Part of a small language model's weights.
Size: 12 layers, vocabulary 8192.
Architecture: LayerNorm before each block, learned positions, biases, tied embeddings.
Each number is 200 + 40 x the weight over its row's rms, rounded and kept within 0 to 999. Layers, rows and columns count from 0. The size before them is the row's rms in percent of the matrix's.

# up: layer 5 MLP up, 896x224, rms 0.206, rows 358-385, columns 0-55
# down: layer 5 MLP down (transposed), 896x224, rms 0.194, rows 358-385, columns 0-55
up358,094,201,198,131,187,221,145,180,216,237,179,175,208,204,166,273,230,275,239,154,241,230,222,152,202,168,206,141,186,223,259,141,183,254,254,204,169,141,250,241,202,235,171,220,139,162,168,171,174,182,215,148,239,172,269,292,271
down358,100,219,227,124,170,271,197,224,148,180,153,187,216,178,180,169,180,167,252,285,133,251,233,219,187,244,192,159,292,188,232,230,128,253,206,124,193,203,187,239,216,200,246,230,231,228,255,157,169,139,188,138,202,220,220,206,167
up359,096,170,245,169,144,227,236,158,216,218,188,132,203,168,170,175,221,188,231,127,234,213,209,211,233,229,129,198,153,280,210,187,212,182,190,227,207,234,160,177,161,133,274,184,289,173,139,222,281,188,170,200,214,181,123,242,151
down359,105,133,257,241,199,180,123,186,207,181,148,180,143,253,174,276,194,229,193,200,240,124,203,141,195,185,232,254,196,172,181,251,147,301,164,117,142,288,121,151,212,209,114,209,190,239,224,197,236,124,209,157,153,191,193,181,253
up360,105,205,188,192,260,201,205,233,247,110,178,181,234,270,212,162,286,176,174,171,144,176,221,185,203,108,196,141,174,195,227,220,261,216,218,241,206,174,261,160,196,239,251,191,327,211,168,195,240,128,123,201,211,199,238,156,246
down360,117,191,194,210,231,179,209,213,157,207,137,271,224,155,227,293,209,271,218,273,161,154,210,120,200,246,192,237,208,193,184,176,185,190,258,192,197,282,158,234,118,155,190,197,218,211,187,233,253,130,203,181,100,181,214,190,223
up361,100,181,157,198,200,154,163,131,164,153,263,236,171,237,207,267,125,182,180,169,204,231,198,190,173,235,101,167,104,173,207,133,155,157,153,154,257,184,228,213,190,167,161,154,280,272,256,195,186,222,235,238,131,179,196,164,236
down361,096,119,176,216,190,139,222,252,141,233,244,250,139,257,247,189,230,187,203,149,203,150,230,208,190,201,147,229,246,184,175,137,237,158,200,231,279,181,226,156,266,145,180,269,249,169,199,309,206,215,154,168,199,163,190,158,181
up362,101,189,235,223,288,158,274,184,176,251,223,243,215,237,174,251,195,236,180,206,160,201,167,189,204,198,181,228,193,164,226,167,198,200,274,180,188,293,215,191,221,150,157,158,104,216,118,237,163,222,205,246,193,175,171,176,193
down362,085,176,210,257,200,206,203,145,220,208,213,182,106,226,174,143,82,250,192,220,151,197,183,191,245,222,223,229,144,176,136,212,185,231,140,259,173,172,198,179,221,249,207,161,229,211,224,265,226,185,174,192,185,237,171,184,223
up363,101,181,179,183,146,146,212,187,226,133,149,218,197,152,200,230,209,173,208,148,235,162,189,148,224,228,182,249,194,252,195,204,163,243,238,222,226,189,183,183,195,219,150,231,209,210,232,190,248,187,214,154,191,278,186,187,216
down363,093,217,202,251,186,195,203,136,118,188,192,242,166,252,176,177,179,223,215,215,214,232,196,222,229,193,140,146,137,229,169,107,174,174,264,185,234,247,258,225,165,202,194,249,189,166,209,204,204,287,174,249,137,154,277,180,165
up364,103,151,283,219,217,162,185,148,234,125,203,270,129,226,215,258,176,192,140,190,217,217,232,266,177,102,172,130,212,258,177,175,171,206,259,216,178,198,213,247,242,111,200,209,167,215,222,178,135,188,246,203,192,184,212,236,120
down364,107,228,178,170,119,232,212,165,213,203,204,315,143,206,266,215,192,172,230,215,176,223,239,140,220,249,252,174,177,247,242,214,119,130,215,178,150,213,149,231,170,201,225,250,155,275,225,195,192,125,136,237,168,190,174,222,206
up365,092,225,182,198,211,200,118,101,219,210,216,177,214,157,247,162,226,223,222,178,225,204,196,207,205,197,204,204,178,198,121,159,224,192,206,201,176,221,225,167,163,153,185,237,266,219,225,229,210,208,218,249,236,262,193,216,247
down365,093,203,217,188,235,261,259,243,183,199,285,182,226,147,276,147,175,236,178,208,207,152,218,189,203,197,240,220,211,205,267,240,154,212,211,212,209,206,137,268,229,190,200,256,229,204,158,169,222,236,130,200,164,204,221,169,90
up366,102,242,125,146,178,178,175,252,231,157,243,224,225,202,278,161,189,217,216,199,232,172,151,178,208,133,214,229,168,183,229,167,209,201,218,202,232,160,252,165,147,202,166,170,205,156,231,186,203,177,173,155,216,224,248,155,190
down366,121,212,221,238,250,168,276,171,118,224,179,229,231,193,179,239,184,199,190,208,220,229,237,133,232,218,184,240,129,203,189,180,259,195,134,184,153,197,195,202,204,247,189,216,136,217,137,248,208,207,187,168,172,182,217,250,157
up367,091,116,217,224,173,194,197,156,192,229,157,193,207,191,178,195,179,235,217,234,147,266,219,173,212,199,135,234,207,126,150,177,191,212,149,97,216,185,191,122,176,272,212,176,229,304,154,234,196,199,189,306,146,196,160,209,255
down367,093,207,218,229,219,164,259,205,178,193,173,212,156,196,220,226,140,190,152,201,150,233,154,218,198,185,154,128,203,252,186,211,180,252,162,180,200,228,210,167,238,245,197,250,138,176,157,233,195,214,223,232,164,126,178,209,183
up368,101,206,170,231,294,254,267,198,119,229,224,212,167,258,242,218,210,213,158,262,145,252,195,174,223,182,230,132,197,194,198,194,146,166,190,223,223,157,270,202,179,222,200,244,219,167,200,215,210,184,158,163,234,286,152,231,150
down368,109,224,199,123,253,205,177,220,163,234,70,162,173,284,264,229,197,244,275,150,238,165,205,156,122,225,245,205,219,232,274,241,107,203,249,208,155,233,209,163,246,167,201,173,176,198,218,191,240,196,167,178,201,233,181,176,198
up369,101,141,174,203,253,217,216,218,197,257,236,205,222,197,145,177,209,130,111,209,230,208,162,172,199,196,262,235,183,241,173,98,243,218,217,219,149,219,220,182,136,245,223,186,294,206,245,194,136,205,164,224,237,163,190,198,232
down369,094,189,241,296,220,187,136,127,190,216,220,245,221,222,213,218,247,255,212,250,177,240,239,195,186,199,213,220,243,142,167,266,211,205,218,193,168,239,220,180,209,140,234,174,163,129,170,238,224,135,169,137,231,210,152,196,305
up370,093,168,170,212,250,185,235,244,211,224,214,234,193,170,226,208,96,194,195,204,183,202,171,285,196,224,210,252,205,149,240,152,223,220,182,258,184,203,186,175,242,196,235,241,70,120,112,213,252,241,153,143,223,176,166,159,213
down370,089,208,197,174,194,174,221,230,220,205,288,139,165,147,176,117,221,231,176,131,169,261,214,193,220,191,210,176,216,240,197,236,241,185,133,202,173,162,224,183,216,217,125,150,247,272,255,198,163,152,167,208,133,152,237,212,263
up371,088,175,206,109,225,227,268,203,122,215,223,196,210,207,217,255,194,244,211,112,235,252,165,326,309,210,215,248,182,182,194,237,221,125,223,217,274,204,198,220,229,191,222,165,224,250,161,221,147,170,202,235,215,178,184,185,262
down371,098,227,179,254,247,267,170,177,235,219,153,300,189,225,232,223,216,234,270,239,142,128,232,144,124,200,164,185,206,197,233,221,162,167,200,157,169,185,162,205,186,188,187,222,181,150,259,236,243,283,215,214,156,194,196,247,187
up372,109,267,234,200,251,223,191,91,200,247,200,121,147,211,264,253,198,205,163,201,242,212,136,214,182,181,116,164,175,215,212,212,177,234,183,261,213,165,281,182,202,193,206,282,284,241,227,180,213,231,203,147,208,214,157,218,217
down372,115,171,182,207,190,230,167,216,113,162,248,220,223,168,217,197,197,151,244,249,210,201,203,212,264,197,157,150,204,225,119,254,228,195,220,224,238,174,215,198,170,147,183,185,147,247,166,110,253,136,172,187,264,261,93,229,226
up373,103,208,174,195,232,143,271,268,192,222,180,238,216,253,139,221,196,247,128,254,249,189,202,141,214,206,232,197,197,184,86,199,242,176,105,225,129,148,205,177,225,158,167,215,220,233,198,237,264,203,248,210,117,184,183,99,205
down373,100,118,223,146,253,167,212,191,252,111,152,213,274,235,241,174,176,172,241,233,231,185,247,195,252,211,175,177,183,238,183,237,223,144,141,135,128,185,133,219,120,192,200,156,247,203,213,233,236,175,180,192,227,196,205,257,228
up374,102,74,214,207,252,192,238,84,248,216,185,186,162,180,242,182,219,112,124,216,187,211,227,183,236,246,224,199,205,220,186,181,177,209,163,212,196,178,189,94,215,219,229,219,164,131,145,209,229,149,213,153,259,155,156,207,245
down374,101,189,208,240,177,139,190,211,162,228,186,178,120,157,218,252,221,142,184,236,170,223,181,185,134,141,260,237,189,210,207,217,213,230,287,136,210,162,192,188,228,204,164,227,171,236,193,141,237,230,126,196,159,105,194,251,242
up375,109,120,186,161,238,232,150,185,231,180,174,254,240,122,220,209,206,188,223,177,174,157,195,207,152,234,187,222,209,163,211,180,168,227,223,194,175,218,178,315,259,193,226,194,223,271,239,199,189,243,238,217,185,152,136,196,161
down375,097,258,266,135,168,191,243,168,222,260,312,194,246,257,213,198,203,249,172,210,146,275,210,220,235,162,229,140,243,254,212,251,208,146,179,203,263,166,222,194,166,223,152,250,169,194,189,223,139,206,213,121,182,226,191,144,161
up376,109,220,232,223,165,179,152,177,271,186,286,261,273,132,282,143,138,145,204,135,140,186,187,198,194,154,230,230,177,158,201,233,208,136,244,228,195,219,258,196,193,146,155,207,200,221,186,253,212,219,107,196,248,206,176,191,125
down376,113,220,213,246,177,199,144,142,233,143,161,165,205,189,186,273,225,158,199,261,192,204,229,182,286,240,153,219,177,218,213,209,278,200,196,253,165,154,230,194,233,231,162,257,260,204,165,210,173,237,244,263,151,175,186,161,218
up377,098,189,181,159,115,219,130,282,193,298,219,206,210,199,179,233,228,163,153,213,232,185,209,169,244,212,169,220,212,162,214,197,244,123,161,198,184,251,238,202,218,227,176,229,204,211,155,227,272,166,221,202,177,169,285,35,228
down377,089,194,239,212,218,188,251,238,204,177,224,109,217,238,179,218,212,180,203,214,160,192,99,197,206,209,216,188,193,214,188,190,187,235,212,203,222,171,184,155,214,212,171,240,185,132,234,176,67,214,270,256,292,221,177,244,155
up378,091,196,166,222,334,212,183,225,183,185,269,192,236,159,203,159,210,141,205,261,243,122,142,193,109,209,197,265,185,170,202,185,153,124,211,200,206,212,200,183,194,172,200,233,248,161,220,188,214,158,248,152,208,167,211,293,213
down378,100,246,167,227,248,147,185,178,220,192,243,254,184,150,269,197,180,198,157,209,225,176,169,162,195,140,207,177,166,275,200,169,216,215,184,244,291,173,207,111,151,141,144,172,112,239,263,238,126,214,222,198,181,316,184,178,238
up379,100,216,165,201,250,152,242,222,175,207,171,182,268,230,225,253,242,223,224,289,205,196,226,238,229,180,232,256,231,215,182,180,163,251,215,200,228,231,182,354,262,167,105,241,203,189,196,148,181,131,305,153,210,162,205,165,237
down379,103,206,251,190,190,173,206,184,228,164,232,179,254,191,199,174,185,191,189,227,152,202,280,195,113,226,203,154,194,237,241,203,241,136,234,198,183,211,160,248,241,247,196,181,170,159,229,216,216,158,60,226,190,196,192,241,247
up380,102,253,151,170,193,212,218,182,184,163,263,173,231,208,205,210,130,223,185,254,205,139,230,159,112,164,156,190,211,112,256,235,223,214,272,172,205,232,259,184,238,184,161,181,165,163,155,194,230,210,287,110,209,164,257,202,208
down380,100,172,156,190,194,209,228,186,265,237,146,158,209,173,255,262,150,186,184,213,242,158,154,166,232,249,171,242,134,214,232,229,216,240,186,159,150,205,219,178,221,269,263,245,274,190,154,151,250,205,216,258,178,224,204,219,281
up381,094,176,174,205,206,195,211,194,111,117,219,180,267,186,174,168,252,253,213,182,155,151,227,198,243,210,231,299,178,268,230,124,171,216,185,204,205,170,143,217,155,276,218,165,260,176,143,219,166,194,210,195,188,236,199,181,132
down381,097,134,211,171,195,226,185,229,201,181,163,149,226,211,256,192,219,230,118,187,192,128,250,289,208,156,231,202,222,189,178,144,172,171,232,113,228,150,154,127,148,165,259,221,299,190,185,217,169,155,238,185,195,260,207,124,152
up382,108,221,253,177,168,217,125,243,179,196,187,165,251,138,241,169,211,178,149,180,172,245,166,183,208,219,160,141,193,171,235,182,204,176,187,207,167,205,195,264,213,275,228,181,107,225,195,214,205,199,238,261,200,263,238,182,225
down382,100,143,235,179,211,218,205,235,224,198,191,174,212,222,152,115,186,168,147,222,162,221,175,222,208,235,207,262,224,199,211,174,258,234,290,199,130,237,219,160,150,224,177,135,198,226,168,148,211,204,106,131,170,162,181,289,257
up383,091,179,239,204,213,278,228,173,195,191,243,167,134,178,266,218,244,200,185,175,196,190,215,195,223,203,160,217,222,233,232,164,244,193,220,140,217,225,207,235,209,301,195,133,224,238,148,196,150,212,247,138,212,127,244,166,211
down383,092,221,212,170,237,262,214,221,180,201,228,163,208,213,180,237,191,158,187,234,246,214,201,204,222,200,145,280,227,170,168,89,261,246,118,247,211,143,229,175,129,176,246,191,185,265,264,200,209,233,172,216,203,243,272,240,153
up384,100,240,196,250,224,233,167,179,230,184,216,140,201,237,215,161,136,196,249,178,139,189,173,174,259,174,190,233,161,216,203,196,238,234,294,201,212,163,246,194,191,180,90,176,249,187,151,207,203,162,301,186,203,159,163,218,234
down384,098,258,187,194,206,267,147,173,211,154,232,222,202,250,294,253,119,205,158,162,264,246,223,219,174,234,227,157,156,203,254,161,182,167,159,163,177,149,142,254,203,210,162,190,202,182,241,290,145,110,219,203,237,231,173,179,200
up385,113,287,185,226,180,268,151,150,211,187,104,258,208,167,229,170,187,243,215,75,140,188,124,185,154,209,170,208,189,126,200,174,159,294,161,196,201,221,211,198,155,282,224,224,237,168,223,140,195,193,315,247,126,204,201,184,213
down385,126,277,164,116,176,194,243,268,259,202,210,193,211,189,184,169,212,202,142,212,177,218,170,270,169,110,184,196,189,224,157,141,178,187,229,141,273,147,212,274,171,158,267,199,178,203,221,175,170,268,172,207,169,257,222,199,174